config.yaml
num_attention_heads: 2
head_dim: 64
intermediate_size: 512
norm_place: "pre"
qk_norm: false
init_std_down: 0.0121
learning_rate: 0.00838
beta2: 0.98
lr_head: 0.0139
final_lr_fraction: 0.0
dataset: "wikipedia_en"
Each number is 500 + 25 x the weight over the matrix's rms, rounded and kept within 0 to 999. Layers, rows and columns count from 0. Numbers have three digits each.

# layer 9 MLP up, 512x128, rms 0.204, rows 355-409, columns 0-127
464465491475522516507518530482449494515507515496521524505496486485466475486522506462503511507467536516499523498485521515493506505525479535487545506487521479538536478465522530531490530523491493482498492526485502495473511509475538498537482493531434552490543489484540506509490487537512490486459515524484485457488481476539516521520501531479525500491514505480474491516463517511509505567492
506522508514491471536505520485481463474507512496479511485491484467518461519487480479495430514577471483542503483510474466523481539533484520467449479468514513510521536511549528478472512492493502452499489509442506492489499498470532452537508503465508490518500507518491519441547467519484474538462509438502492497502462459495520503523495494516535496472501512456537504564485541518479516501477
488491502517545468498515484486484520486488504510477528479511491497495476481569500497477499495502486529580491482499523484467502453512533471482527509494519497512485520463523507508544501470455511481502472514478550484526424496513482498530509471502500487525526489503452483489479492486510488459539482513497505469528513511488465471477535504471518445496476552574496552481538522487508465490476
465505528497506438493457525534514478473452504498492502497495506477458527462505491513508472523471539509447504521491453508481512502501521536483513516468505513472517496519504530545452452499510512521446474525492482531508491471504505480504485494508512563470471473514498484479466509449477483455508492542536477471477454487464508506459512491477511498552495508501488504490494551486516502542505
448544510486499465520485502494467498483492466492518481499569536477507487471492507519469504506473551504552508513502493443462522460502506496536514474497458475489531522507466479476505483555504543497523539505483471520485471468525484549485498475520493519436505515501494495501485505552491529497461497473474457512513474494460545506489502473518486493491517460469505553498497507492493493512530
530482527478523477505488475489501517468492502497485492490487453511454472479498482490468474475528487496504520498532505481515519547544503444466513519523508507498518493482480515511540509507457448465474500494554493482486465494534508502490461534529504531485477488508516518510453514470512486493487544501494488462503439497505472471536449520493492474455511498531495493455487465486506517510478
459523549502461506521492523472494512519493496498500454499520472489495550489511472467496483512473515526505481500535519543467442509477516490484500495478439499496516452500492510541457527514462513475514540510510448513474470509527500497517509490503524531484534541465476521513509493502458488512514493477520519508495516484528521499486507511497492495486496509499457484438517529464528478525502
519494458485496516504462458501493515517483469495516543472531497478542463466508496506498528511466507489518509479505509490564483516469441533540515505493492474515494480507506486492486496503524523473540489513482513489508502514518477486485505472478509479549497507498534491470464540494543553496500487468512500498544475536505504519514495504570471456476508542511473513472481494475481508524508
481512521514477507491475554481497512518511480498513519519547449479517499533514471523462493450537490521503510465481484496518542512521501523462486501513522514560490512471518502499527495497470470500523435503485499489493493493513536498524508474481470452476503472499542497468536536521483506531470522512511518482478533500533537465538531532508496505486535533489505471455474485521518514517527
492537524497490478476481457497508477458471521504510496484478504518522515518535487469522535516550489478456517456578520488522519510491529501476498523465491530487499531497514488495467495507488517509533550501496510485474529502501545506459476455496471493516521476520443497487520503496488512495526500524531521517531481493531485497493567445537512506498514522530502537426460524511494468476481
525486498481482480496508522512494510500507538515449538498502514510506506495495503516527498501512502502519504516536499469464496476511505514515472442470463524533541539509467519516511517485478516491502500504495530525479471496474504507516469500492535524446494527521526473519529513454530464479473491518506520521501458470494537464502556513506524505514511478520504478491518499453446531466501
497521538509505496484474509469489519498492516455508493512519490500497520496517486549487489476503501511507529525544490481510475504510506506533453505490495513426473481480519485491455562515507526523476507494522527524468489509511522483523466508509461497475532489532547492497543491555465502498503502530501479497534480507482446505470498455478506510471487508486457504494538476477468479519484
490518531446506508504472519493507490459502494456458511490505487477433483466515511493522498491479533490464502500503529540519471509508438507539503539505512515477530624499454473474497540516474503476510500507487495531478560465519488469483543495486492504490456496512489485509520476497510534501502506465543514508484488484492468474534513468499438509503485524519520514489493529541478496516512
464504467487494502486489485471512486499493480462515544511528510483466499497540528536478463478491484501539544535483479455491501522478517479480529543470483477509496527489512529546496484462519516509514500528506452509508507513515477535514513531582549519471523549477460519479514479503568519495500528504468513487530510502514517489511505522545443501528516502516511515505480562483513499508494
476505476466492506531542546511491523491498573464526505504554517498524493498498510511488532539475523465513505478537524480524492514482516491500521518436515479497524514495530483468444525493457485529471469496509485498501522494531497517484492500485501527538492525474524474525523487452476529475499530531484468511536561537493517551508511478506521483497485466479523495538527491467497502511518
535561490509484502506512532517449484507506506469509495465510520498530540502516487514480498521470471512521488495534514492506457486483502499538540419492493511458462499498496494494552515480496477506479513477513507476471480451494503498540506514519533473500469484510507467520538526510523521500472494482500490473472484476549496517530501439511473480481471568460481549483512502473485478503501
498479531497504503476504531516472497526488518486484485494535536468517491538546490501439503520494470494485494491521502504545530469530502491474495504492524502519470528517495507533481468539474523535425491463519511516470492475503549530522491529507514451478498478472483464483521566504488518475513525479521519527519521442568479493497508483538498494473507483475498512481477481506506537491480
499472478465503502469480482508422491528455482505483452550505485501513471482490430514476489515530468543525502509492499494480481555506484507493564550506512500508506484519480501519509544482464503500484483477511490454546461468481493498536510496477480509551493451516457542503483468474459522538503527537490509507547452534469517529502483541491521555519532493525507471512494485479512454506483
512501463492531492502492518501474558527541508436507470496519530445524470507527446492506490479427518520460533494509529505478474488480497492512530484500476498491540524487499535490520462486475486497518456505473511511503529507494496508546515505501484510537509473470492499529506495505510482502515530463494518503495523486448498532479523505514487515551494472459491490552511484540461537489495
533496518500473500488490524508498503522486506467531476469514481461514468501476563508483486473514490495549515530489534462505503411499482482537450477454492487488476538492516514504545512525464479531505501545508468468492467496523511531510484514506507539486492530535525472494510517514522512450479513509512512508527540482493541513450526527511489495498535495511527513518512509485505550500513
512484532482503460458466520511480481530522496474515494516501472461543477508524486453441456501481447519520486496516516464522487520454487486485519497505489493546465534534496530543461523516497476461551520517462456499516476493457531497503482506504457511496469503457529535459483497476520532446457547493518502493498511513474540546524484520494503500493457463537497482501523509516499495492473
552537466528473503515490483473492474463488511498528518506531502518504493467505525506500547514510450509519477509487517507502462497513514504549516480576512487507481536471489492465491524481488478477537484505523516519475544501485518475494538483514496513521495470512499522512551478488501452488519532451474513456468460488471510500536509521486501446498513529491530540486490448475470502477495
559518523510515492464480468515485479514472507494551516499467525464509517504469497510491494499460475516481531497538511493458505420523480536476470479483497520462524476526526535503485487485474426465466521454529498503523485515536524571503519536487499478520519493522479514529490496517491510497517500519520479536469502480477513558473471510524497516525468487521510492497503514487507482491494
555478479483481519552484534542516515473496494517566499486502479522482503517483501486496495514459495486516473519543524464506522506487477465508527457478471499549529497443524533502472457512502469511508490500529499507518504526514505503502512493540538496485458532558520462535511488464459530456436503462519499462505472491473471480479502456499518462484458479508498484500527532507549495465482
452434493512495487509528503547505530466551555502499485538514491491513504571515458517478456451509490534505501513498503525538541494478484506463515522499513506480537511500521489509496518516509501492496487482444464470542481494509510531531439519512536479478547517520510476510486534501465513503483503506485491490516460488527512480498472496502471537483539481446489488468515536481468480522461
499496523445489509518518453486494513487478499482486523473540498500507498487513485510490499497550537490490452484538524527511493509497461518543479466483494526523473508494546465464519501506434483471491521503490442520458534474502468513489497502471542473483505490505485512520475503529503479487488551537561538555535524510490500520489528504501476527536487514535538503523496521506507541506478
513504521499529496518478404478511514524496515493526507513549466476453548471512478516495516527524519530500518480478508477492551539491486461517484442494513521520490495502480500489497529447445479499498528526530499516488535487490488502497508470503485539476534519531504533499498477503509472520504473540503540446489482534454486520520457501445513517493498504513486508525487481456501504484439
533527507453503525485515466488490506525502484509464524492496485512472543475497505510513478482545471533497473507502465509523431522516466495493504549495491490500462481480513538477491543472511480488524481537520487505515487535476540542524541509544473502521481479514473507480484477502506481473469516467494508502481447488486467497464475462487529479523502501523533526551488502478480464492488
493491486515517491471491485511511457493456505503490500460522472486498449493512519488510520506481487512541491478491503447494547521478495469523501463511535500506520492472516534513533508493478459529509559495482513468504512487496530487498524499519473533555519456473545485475521457544526501510464518521527497487550425501510509533461461440497479479531481522505493537505483510519499534488468
492443504465489455513504503454486505490499527531501514503507519493510483490472498482536521499517519501510500502501523495445526554525459416517466488555494474497479473512457487496462464493528534499467492476505495498479508545503474483506490508516523479494497496551448447488492461492500502550516495511521455515510445510479482511511494564499494493482510534515496478527501495429478471422458
537544554519484527471490470504474530545513471503525521509529463446520481481476497473498470508544497487475513524495486463469508518502491486487535517510544486558555476503507547517509518540515516504518507465481457506469509518529498532499478479493544516456516489458461447520477541464517532491552540509533475542501510464506512480494523497488517475478508508494491540478511504482464529512484
555503556527502479525548516511481490502488488487486488502527538481491489502477462534483490496517480502484546482480487503497497478502476523472498476453472494540503503513498505489489490471474479495469509507480466527463474499495475545500476514454510481469486495510517493524523485453553482463500516452512472525525501473540547529503502494472521528455499534488504570527466552457469502513459
523523525455514556481519510496477492528494509510503501556503516511524477452537492526493463566511498490478558531458526479507511505489516486458482484495450511511475478475481515503473491484486461550513507443516462498515550478519505472464550473520487465542512524505495508509494538496490548523505544510475502530444488482550501480513528474454496481467451513493495515517542511478504527461464
534488498504470450526548484450469463484505513500507495488528491491485492503488539512493467478495479492493497525528519467514471497487467478506505481455498516481498504472468484503530505492473498496492539541543512530539505496470509480519467520536517530522524536500520521488498486490501520476557501506486477513500494503495440470523526525511498487499502501525516529441525498514497496505478
551517447474561540503531502463479511522522524517486482521469479496504515506512487531462504495535503485528482516535543471553498515496468527493518492514484557514511517491494507517517494513527497523467486480504535514548483537472529460525522519487501498525505500530527525521490503514496502481519570494498480535538479520551516508522502477474512521497556492537496518473528513552536485499454
481517510465516516472529499458460461497500509459507472506492504524512519494462459517519501518476457492506484490473523498489490547491527498454562530479493490520487470476466551515508479510505521478502503500494511473494500498487532503510494525519523526518502516539526506510473520537482538459449483502516520522466485467478479487510494534516487514528502479483494529463506487481551491467454
483468524484497481506546539505468557459522541512522505507508515446511513446534527491536520512461524545507522482520515495511506523519527484481478479526509490527519489527455477512467486528467512487483528519473499490521506547482522492489504495463509522516513498515499486452524495505550508532503495490476485472457445485471490512521472461548479498506490531513468483505532500493524507487489
487500474498481464485509517480472506487465516518501521469516504490500514538494525508500535540490484445493490488474517484536494502541510456488514480496535521538504513466500513528483525487478470489481510506491489490532476503485474504485503471491497515502529495499489516467453479495527507460481522442496502462460505530530501493486463538543524491503484512474500517466523528517501486530495
487514515481527483544489500481519529508431514506528540513539510517503522466542522493464466532464519508487519502479499526512522491474514490524465492523513489481518507519478489492453547512506458493525461525475487493498497473489471484510469510479464481508522463464520540507505496508496498528496549521529479457504505496499508456511518479462510523510528509517492522487495498518474507499544
515530529462513504566527524461455474515500498504444464530514485497507512482500487479469479466488501528455489529482538473543520468452502529459523501421441478470528521513442510459507483487493473509446526502502454482480499459518517516521492497478502430470465510494498514548480503477469532471511497521488505472539453470478530464463515506512473483498506556485491509499492524494479467521531
492500502480487519501490551483516532488471529501490554549524483533486442529479544555465502505518493468529481467503440467502500529518479481515532432528509506495495464520505488483490449472495498504473497501523476464483511451467474536490515481512466529533486494531526500511487499480567495496508506486534543474566464496485477522475519488486513535496509478533494515494512545476485484513485
509480546428516527479460491496472531526497523534499526517494487479475553499512529474517496472514501495492480519479502516462490526507540520485485500495500542501525485529477483472516491521537504519513523476490461499478546467479504524496464458545484484490460529516514506504520490542508475508502488508532449474461523475508502535464493500495559466516534509484509473498476477521516476507497
484506493440472534496501526516489523520489474495557500513484515472507454501511518504476505473524463490477504471502514495500535484487543528496462504463476524476495489492519479504522543506508509537527442480506507490477496514520501519555481425454464498494494493484491493505514492508550504496490554449502528490515462532497495430481506494496460492516466473536476484525501515444483478503476
498537501479511496499513502525520497502459488519478503485576497505478549495533450486514514493474550513513509488488523506507487501482490513493523510499505530500510504513421468449531485475469487471493504503508482486483514538520510480522475479469540509487503478496512442495461500484485559514474515495504514475490510471491478501478520540519477522506521494451470476488460515470503465505553
487491501500515483505518487476494540488520506500501526460482458484506500497477502479526543517503534535517515484459522531509444473501548506468539500511530526492512504470465565483527503459477498517488495483511481547510488539540460506484530499495478516484485527518473500493513486470505509479466510525465494463526508497524496473489534522491479487515527494494483526463537504514462474480509
497476482457527546445470541495491518463517474499515549509540506485547500514532500517525481490518522527475466452525495508485527527503536485504433514509503482499502486487509465458506461481492522560507506476481448485486455516495467517509491509517521519474527514495532461450520515501498518458530526515468547478477520501540457483529505473530480462454522493439513527459497485502543496506515
514527480480490474489466489499495539527485489526505501511466489482519468507521489558487550516525481472502484501534462511495465527517553498507530514495507484530504448478512500519503559466522505490464499533494446530510508503482515479475542509521518510510527510470547502493501516479469483515525488476503503515528505456551523501471467492565493453513477490489512519472543537452516521486502
524499520508439520488521498482535476479511493520529513504528492444513494543505533510501539482480487467536481487507486494481490482479469480503524502453525470483478510502482491505519517477495475503508538511529498543480485442502498506499508489518508491548496514497545491524523546529496492529499543527511535488539543471518495477506499538540465493445475491507506525495479483522491462540481
489539508505485490514501502527538498495469485452494500478500447491524505497548491508495486524500514520420490504499474487522502518521521475495470450451540477498466517501529503503466502512522525524531498511504503509458488549472484545515493511451495483472490520486507466508475494517501488503503504502488526483484476492498510478567493499527512498441499511521508533497495512546519496513525
517559496545485475486473492516466542502459498489481464477484472503500500499468488473512502532526502511507554452496499492503474470498484485538538479513535466513526499510521511497494488483446515549515521527524486504533477540508554501525523517523533531519484488523501502507495493508489524459502472460446556526495485505467467547510535470499493474451473416507496523509502519459541511509457
495478483469458535504457494506489547503509508534515495489479502480500491508488479483438490497512508525514464532518492506513504506491491465506455565538522507508493555474437488491521508507484498516447449492492509505528443500492539513505535511532452515560523498522495513529506563489526481486501532476496471533468442490497502515497503513479479500515511524547527532516491494504508485461510
520538505484519468491468525528476545463489466524509485504553499490524482523497488508508535491464538483525558437526516531497500483522524488479503530488505516482495471523508498501507534482519521543469499510478516468505499581514486491494462515522551528471551512507538484485490505533534483535472505498534528538492542500531530475510514545492448522558528507477504493538535485488454500503494
488530510495532535510520475468477514466461503519517507496528485493500506503536502522472515551475504459525497471519468480519450549503498553496479500480532551542515507496469506538488538483453509509490488492539520510493479511499504506479509536541495481507489495502477521507520466495478501495532492488479482497499502477518503538438501479459506505525486471522504453478488493478488516515483
496495502478515483489469502548494471481484472524498513477497501498511446466516510489471483505499516488503553533512497484458491467536494512497501481547497544497515499507523509489545472512512537466512486464493537492471499490492531516512461549524501553554538505519486511485523500554481544524507529450553495429467478491511504521460503499511478483505519508494498524500534505505515476482520
499467451455500518513503480499512537473480476506553511568516469474517512499509505475535438522483503540518485506496535512529510572540522526502536519525464535496528543490534487486479511481446483534463516491522462470506490508473470474515475492494515476442487489497476480455498472481476487490504465512445510503506464487476544567482538496523498516495505560506485529485486516511503508461465
# layer 9 MLP down (transposed), 512x128, rms 0.221, rows 355-408, columns 0-127
502487480504478515504454492531529487531505477478480510499536442514508489489485530551495464444464512528541506449483521505518498481493495504516518536457470485497480498441513488496530477497472490483509465466514546508537459549498515495503476496540502522515470499461468494509527508503533478495512471463494495488503478502458546474505482527489487495509476530508524481485494484497530523602467
487516465516514456521459541450517496477464464504514530536473524510520516444499496484456501508503536489495506486521504550486474482523510535522518507458507516519478481476510494529497535486504474528507538540533456451505548548465462493526455519541492516482513497519459487577503519504517468508475474564496518515485529518471445492485487490557461539510478493460471492477551468478505471464524
459487545460482501508512441486566521513500498509531478502489481511501494495497498469525483528480463523453487517529512496510462479522538518548506484454467459473490504495496509422439512519490448486538502471481498498473527492492516480523534515544497534516468548494534502466495508501528495508452471504454506527525538526469519491500502468465504532498509488517501518463513516522508517561524
507479459522510505491447497480458515517477496535549477534546477505519495494502530466533452510487478508491478496512457502493470503477458520441486511489502525513504509463457458512482492526498485524550451526520470505474486505477509536477483499530474499492524460520521477507496509540491509464515487458488520498528493519527515502485550490516507498488476495517577518549495527497498534476500
565507480500525509522514517480489502512557469506459467469433456496532499536488533485514490461538452477489512489478493508495502524476504485511474501503512519491507482516467490479463511482500485485479481443527534481569528513502541466494523536459503445505491493491495503525469512457489496512479533520495495492510544464508499518544482477502467522500489543519505484485502478504482495479494
477494496528486508510441512494519536474475503509501520547517489511530481485484478514491489515537544454515483487487497473463522490495525525502486511482492485522510459499430512496492493557483498518530518493473473519515540472489495521471465476489505511466483481507527499507559516473517490525513486482547522487487472518507485505510510510519504523543516530498542505511509469471489510479491
481490520504529474481503478514498478445463488443502500520466459488505521462449489452472460498525517449482514526507511555459514472552519493455533494463528513537504533525455473495487487503478485504502495473481482505482527498495491510505516510484488524506535515498542483507511524471548504509463498477451545533517534504518512464511475473467497551546505501484508507502521469498472461487500
477497542509492478525502527535500481506555509504477481517506500556492502508500491529501474462525487521466510510464502550476527540498547480496491485528494528481513510494451504516535500486453494471504515497508529523464481498511507518534503523527476488479504482520480505507523480540497451528516553509455500504485497456498455472526492477485519516528500456492498482508500505535543473483498
528509485480524475476519485504509483474477485467486494499503535515519472506545534469513500522462493507495468520505502510484457467470500505496503531489447499493510526493523499517459491484522538509482552491472510497480500554489496558487522478481512467482518511507505511533472460462510507549475491514536491487536477553499520538471491515523509535518468480529542538517484518486476477466493
478511488472473448487489480460470490513523494473533520508484488475500483488506471507473500485554486491519503511505465491456470499516517513496515517476456447528483553482466514476478493456473549476528504515527489503529506480517482499522498462533527489477494484453491484524484478503500467551539469547537490478556489501502477515531496513511519489487490494503466516430492460524529509562512
500515539521522522494485494527546482436502482474509505502526492528552498504524526523519491492500494496515485490466466472516524487458518485519524538486537517533501490511503480466510472506480525522491527511524469510472538490520471527494492513530489491553465494507474482487479495492498517504535472498508519459498530503527459503487502491530522522502520494494471518510485481535512536503479
516439501516481491435499519506493481477495454510482535512480519507476489495483492514480536485493492480525517501508503481463513482474498493561545524489470487507480514496486519526497524539464497494477485475510471504470523464467493494517494515500475478482495469492464490513472528482479516500479476537476481495519492497470481498476495501480501464490519460512454489522466534498534472498487
540480525490481509506473484463533520541508498521543497507513536479508486469477508489458496511516489514512509500484468541455495494476510530477482529474528501478471466513485497529458503492456484497521498484525474450477487474554514496471476484510521498473508504493520522493500473535515489490542534529515505492544514459514493521496484489517521515498481515530507437468520488487483503511490
534538506540501504532515503463503514506572481489563546497514506517481503486484508464465470517474493462519497483453484500484503519457513512469504510479520465503539482527521494518507465505513466509510469517524505525502508485469461453527464501525502491509542511496475457498506434496507438502514494468460518494486542535519495454543489524486524455473497521514527525491522484457451464516552
490540516521463516462531515451535452509459489553525503497502499477527477553462469506500506476480471509512488478529489551554464446523522512479509518479503511484515498485532497481529512451509520505450483490493515496492517523452496468477459521452505489532492504481466480520530469499494511502513490517502537492490488486533487507539466482497463548508541498520505462511477493532480532534508
492513482523485498499466483515499498536497489505515531545552510513502442521506497494514454516498542510522465505505451523512536546477487484482489521500480508446502509518557540530509461513489561487475532537460488498465515476494516458516494484497513501499503510483472488484466492493538513480539467541530512500504514519512476517512504555529520485504501492484532455526475509506508485458489
511482499499514476530513533508535505486520492503483492523485481499513490486502526489484492488497497522500475487465497470507445514496450524508503522497506465459521469485491527474507553498527484496556504507499491484541489506482512474506523541464523537489493559516528489503493473480498456503431472516495496486512432509463454458469494511524508536553464500477474486508488518493466480503547
465495468477473521509465541507574488487514487542523469462484507515466496524463475484539465539502493490451479475450517464508474549522509492509510504489527476480495541531514499477479497510521460472480500515521505509497516521517539512497485514520523489530542520486502517480493498519521517494455482548492552527492535463504524523492501531476460484508436463512533492555518490483527528467482
516487492520534525507482483506511506482528488509461472461478494466494500509537534518510498516489454513491505472506507502509524463525508551465519520511508496504460511480492495534510512513473528489498494509494546493543507478461477469509490480507530473495506501500504475469521441492521497517537526527475477510491485505496463513535487440484567524502441506485507501502489490501477472464514
460478525519531496463483498495526460510557519488473418475498499516465508517505511523517456477502479521483511490489500443508473522543488479535510492494514513513484496486473479495455502492472498484497503518436476521483520474505503502498459580453502516543509536478475563511423521468500454534528511493535482523484543487515470530488478463476494516481487508461468487519474522489494503500489
541511481500524564535513483505483501530525528511497431487561489523497555498498493510505531478531497514480506502511508472525475471555524485518469530500516494483511480508478494470486444520500507455476485502522489513524467517526513518499525467472528478517524519514527532508493547485443511474516489477488510534483521497527537492496530462538511490489534510459473528495496495433502488503495
536525512477457496502493500448458488499456487488504492533454436483526540520428514505488526537495498520510489467536544513519527522511511455490500537511508480490491503518459495523516517470533498493527489532533468435538473512481516519483521538512491516482495536467510490520502518512507481516487549502489482467527480528488506461497520514487500487491482501480419490501523479492514501516501
538483521451490538477485465495458552481508517461498520505500515514467551504509493571522496466490524488499480519474489491476504497471525522511490523484496501514510491470539526507550501490507497496477488513525503484485528461508502486500509513482485471473502494506477475501488493506516528520558496525484480561537512490474465520520482526547537440456568524498477533493494523427524463486479
516496480505526517508475558490480516501486473467480529488542492554491530488491471574525497568529490464477473527452446517529524488493504482528505495455546517531505502509501489500504464508512477437438463515510509494457501507491540486536467491490526482461516512506522452504537494485544533444496495507479506546494489472526517509523492476480483481495497516467553492550498494489498526481498
510507483464499477512464452472547498525489478512503494467467523525476506519504496497494512507441463516484506514507496486471526475527487481445450502502501483506454511511473508461519559506526511513511531465533511512479531488485503484553475512541525491513479453531516496511492502485467506463453501495533471549494538508509538526531516523504491503535453507552510523499531484479507547489522
519521484515498498472508484480470526479506477493503456480454536497536495502511487490518486474512489508464440501532508494524521484468480506463500490496441502508540513459519470424519496508470542495483472505527533479472507495502478469487483489472512564499496519502510511559483521466453465535490549478486509500498506525519517507520437491475508513506551510530481479462519479512480496527496
520501548471521486543476483516504515494503524472499524509463533456520498495546483466504498508578536463498507488498486493468499515531514526500498506471500512457459481515471485482492558519488509487562494524476479513523539483519474515553496510488482511486477521521489507513510501480514514533538453538496526503530488489459494491506486526505506501534489586447529508508506492461506530559478
488506480537525482505466508479509551497512486537489468493474502505510508512459512505463510495450490475478517494486537467476512457523494511473524503556505488463552515501452461533518488506480438476490500471480504513489473464508484462462509505474505541491524473472522501519519488483504489491522462512541481503506504519492484524532533522511473455497463482474489486476554476501500487504505
459498486496492475557521475516467535496542479463488513494485496503530545518534473478517479549522485537541525496479492445510510489500501523495505533479492526535521553471507512516564509527503490480512516534539504459554490496512494490489510467512454510465521483463491486468513489507510489504426485514519475458505442509444541497522535495489455526483500497468469544526495470528533473489592
476445482507465537509489497468501490522496481470523523482513494476487499538525514529517492495468504503553498510475495501524507492529516466525516532479491457491510500515513510491491443481548482483496513488504505493493526533481535483480494540484527515479473495448478497470488494481510514515490529549518483484514487525533518537503533503499512500508505492521457501521452489527548525450463
495483538515477482478537528501495492507495507516449497489498463521481490499515509519491549529494470498477498529507515544501439470489454499562502516547507537512497494502534525487490456481500488503506523517495486521512528462511475490500520541537491537513488499458532505467536489489512513467450471513544521512492541457549496461531488500527478518456490532499506506455476499487484496514495
491500454492515493506483451511513468519496481555487521560448474502454460447471519498450530516520561460501501500496474490492468506506483468469536475496524501526522512491511513522552492498514492555520537474509437500493477544463492540514543520478497497483521512479510458533530466529423499455485491518530510485537506518543513555493475475486510501505472468515499488483489478534525497488537
477531484551505529469489461535474530507450517516464480499520483533536473502523475547468521558521573531456482465529517503481483424494519488569469459507448501528463471453490497468471519513464493496532494448505491548540515506500517479492540495505508464502490476489522545552460536500482489499516493507502504562489492521469474529493491520492500545467508511466510501459522470523541465483525
484506479501495501481522483503549504525525515565474511484512505478555530477513494504497465500530473486510465509501533478472505509476478487513541500506502539518513489485471494488506490456546499489496542499493468498486509479485455497511486499512485514524544505495467483523483497447461535487514472537521517489482526543503482487528498504492483499475493488483589443513489457505520488494490
466481505476457488514482487556512490460474496464542511475534479506478487518529495473539475503475486496473496478485467556470517465494498493499490512500496472528477477516491459442492531487483534498528522516488483531492493475528480531500476496484472507486498484502530491472498507473478507551478440535506520504460502449472486484466511524533500481472485523453484481563449495463453483462528
487466485540519480543514576510501508515509494477528498460445542533480490498487492521494516497524520505480533480491465507501504493485509500484499482523483484515514511542506487519474526576487494540509483526489485490478536500509512494539479524433507454495483511530489500508509511481526526534529503517503474475520508440475502483534519532482502512483483494475527507536478505525507517515524
535492510501464542509473548531504503522487499475516526470512500480542509512483526520513513517501523525543508478488516450556491519523505545483530507491545499500510545477508471543486478460489518484505466539526498512582532507530496539467474516488553518479488481476511508505484531528523543508525497481496510501498486535507519503510509503483498481466496515525450503509516506536516520449521
496508508485516491497511475498534480472527504471492472505483486475510484480474498490477483476502473502567528460506495527494504501480530495541494533498486521495499484488485512465492471492498475507534475475525528480519535483507519501514505518515483501510479525488500474505518516452449445522535497519514496507533486447478519538513518489471492516491550500541450514488505481507516522483484
510487512527499494462494475495512479489546528487463531482489494507528486537498525483472507513473537511508538529471501504504493502524514530471513460514483512509494499487473532502507523499509503498489480470504454505554494486528517464512514526469485521534473477478415516542523543464492504509438521493496499502480435485509546497505498510495491482527500509514509503477493531513521488513523
578559459481534552537537541412505471508557475566452450514506517429532548507493547441475500469575459493495546538503542436562507462463512480481514529496407486480514541527534480479475516463533408530481479483531525521467490482482534539547531512467453476482475513499499497493465513436501513456457505510439478492500511520491518529470514431498503526540501526555525547481441531508530437523528
524524464480523520535490515519504478470523473542459475487505500497496529589480492479498491490497471496502535457461519466512476506541480505502495455490484478498519502544501527510474513524520480520530495484508495506441506516528536530482528520512501527469484526463491494487540481519516531518463500532482526450462488499490526527483533507456487472500464477510507538470561490496495458547500
523495554523509514510509481523517509492570493481510509556529497478497481492529544501523528490446533499488488438528488552486505494477521526488514488496491542518539516467509548502511474509505505460483494486488501509525492557518507469498488529517512501525532503468504497469523510448537515504471564495483498518490496492498494510493530469479529504517523470490513487516496510502515471456477
500521517555516507508464524482483520557513533485487532544454527488476532523494497512504508545494513491498484524528490476489454493496519516473494472505504464475512534507527483515494470479528463506500527507483497501474468526497499511517512492533482466497486519510489518517469530486496493502456487488475529441461507582515506518505485485490546507531537504479557510485524498519523506459523
504504500533530509552499489479517458485497494431547502510525489542490514513492468500539489499450472510493538545491486529481503491510499509494469508471510468510461457487538497506537462480495528524491458537494546473474481499537442512479465504515509521450529482467487495432481536540504466504521504458494526540482508472496507466479502467549468495494541529481505476479520467471489537510498
496518532481465478546515512502491496519518485501503485550479516497528523477522498479491465509475506504499501483489498478499503503480475543475476528540490496523469478509500497518485495517508532490488485515504498458465501521488478500527485460518501499491499474476546484460502493485520523534529455534503498519503530515469489522507504498493544531529465519485520490531509544468537468496522
520502473520521511505465471496467484519494503471511472510481496481486508522454490550452488527507456475502496499569538482489527527554482522492457518503558528511517538488496502466470488505455443484480535503503502492511501498464512545497478500531455525566545518473484533519518460515490489501506460509529456483437510475475527515487509514471529534480461488508470537498511509506501491451509
485503492504522545507481491482506478510475490503466496480462497533505478548518469556527500514515545552455502528499502521512427552525550517518496520473507508522487537484508473481500494491465492483523512500508523522492500501519482474544522513484524505465510498506466501501474508477521570528553470487522517463504508498484459500493456511513478482513482498483475499525469527513529486489547
516519472456544454562492489505459493527511500522498504488516500457501527502514514496481480525537545505523542500492469514514529535464517508510502504516496488492478505506531507536450493483475506516512480508493511447508464485524476516480483502492479514501514468511475504475483519492491472486456514532502522492520490478504516530516483464456498487536473492500498449545476524495509489487499
547466488469521512516492487475487504483510449531501489512524534492435496490538541438507542491488468535493476489505478471500490519493506496492521527482477480523485517537514497505505514495527443532456497519504529537495511499473552468524487468527481482526491487449508490491528467492514545534548501485482454500485513492515483519467506499508475495554493482470551534503512488459512492516476
471503504458544550505511550491529482496555486497504503506506502487546522514499499513505505474499509511490486512483521500497523472526499540446471509472508537478486511466499548472486520472522492493517499505505535544525535505538485551471503502514462460494456531513472498464517499503509542526494466538426485505508476501539561459498513480478481525537491515527487514497498461469517506474503
482488530519520486510557547519511446477463493498488509522521513520505480520520492497508492471467499466508527530502518523498477492505507511535536457501514483487511469547499502520485500510495523492514507489484486497511555523480499509498480484486520523485495491485479504474452472525493467508493485508499509488513569536496516494538469503529526502523506512501454494494536514509504513534465
477487453463506541487512482448523507502481534471469526465491521479530514469502503519474470538545477481489457526504487482523500483442502520511483516482533487567525538480554508453512492517484484472524512515536499544462508434500548538503584473520460477512459481515497513496516490433470539496548511510471498496505433509496498529475500506501527498475451487547518547495468527535558530476492
491524484498491471485462515487484516480545503504500511512561475509496532498520508513534515486463529541491504533505471503448493526513515512541472572474492483519501465474504476545512487564477467499522453501483511543531460444489494510503488509461480482501510524502489499522515508518516525492528463564542482517518493517512507478471489507490513514491491541513482473468442519529507532494528
505464472509509466515463484489554409502490526498531536469503513510496479490515491501500506504522500491513538495470501511438472454493472499525445478541476506467516477495500520476513469516480488496536507494540507550535487476458526474473470507540454488518447493482457532501492492489497491535512518449463525446510530530489472513474533525497517554506509545469507499473505535453546491515539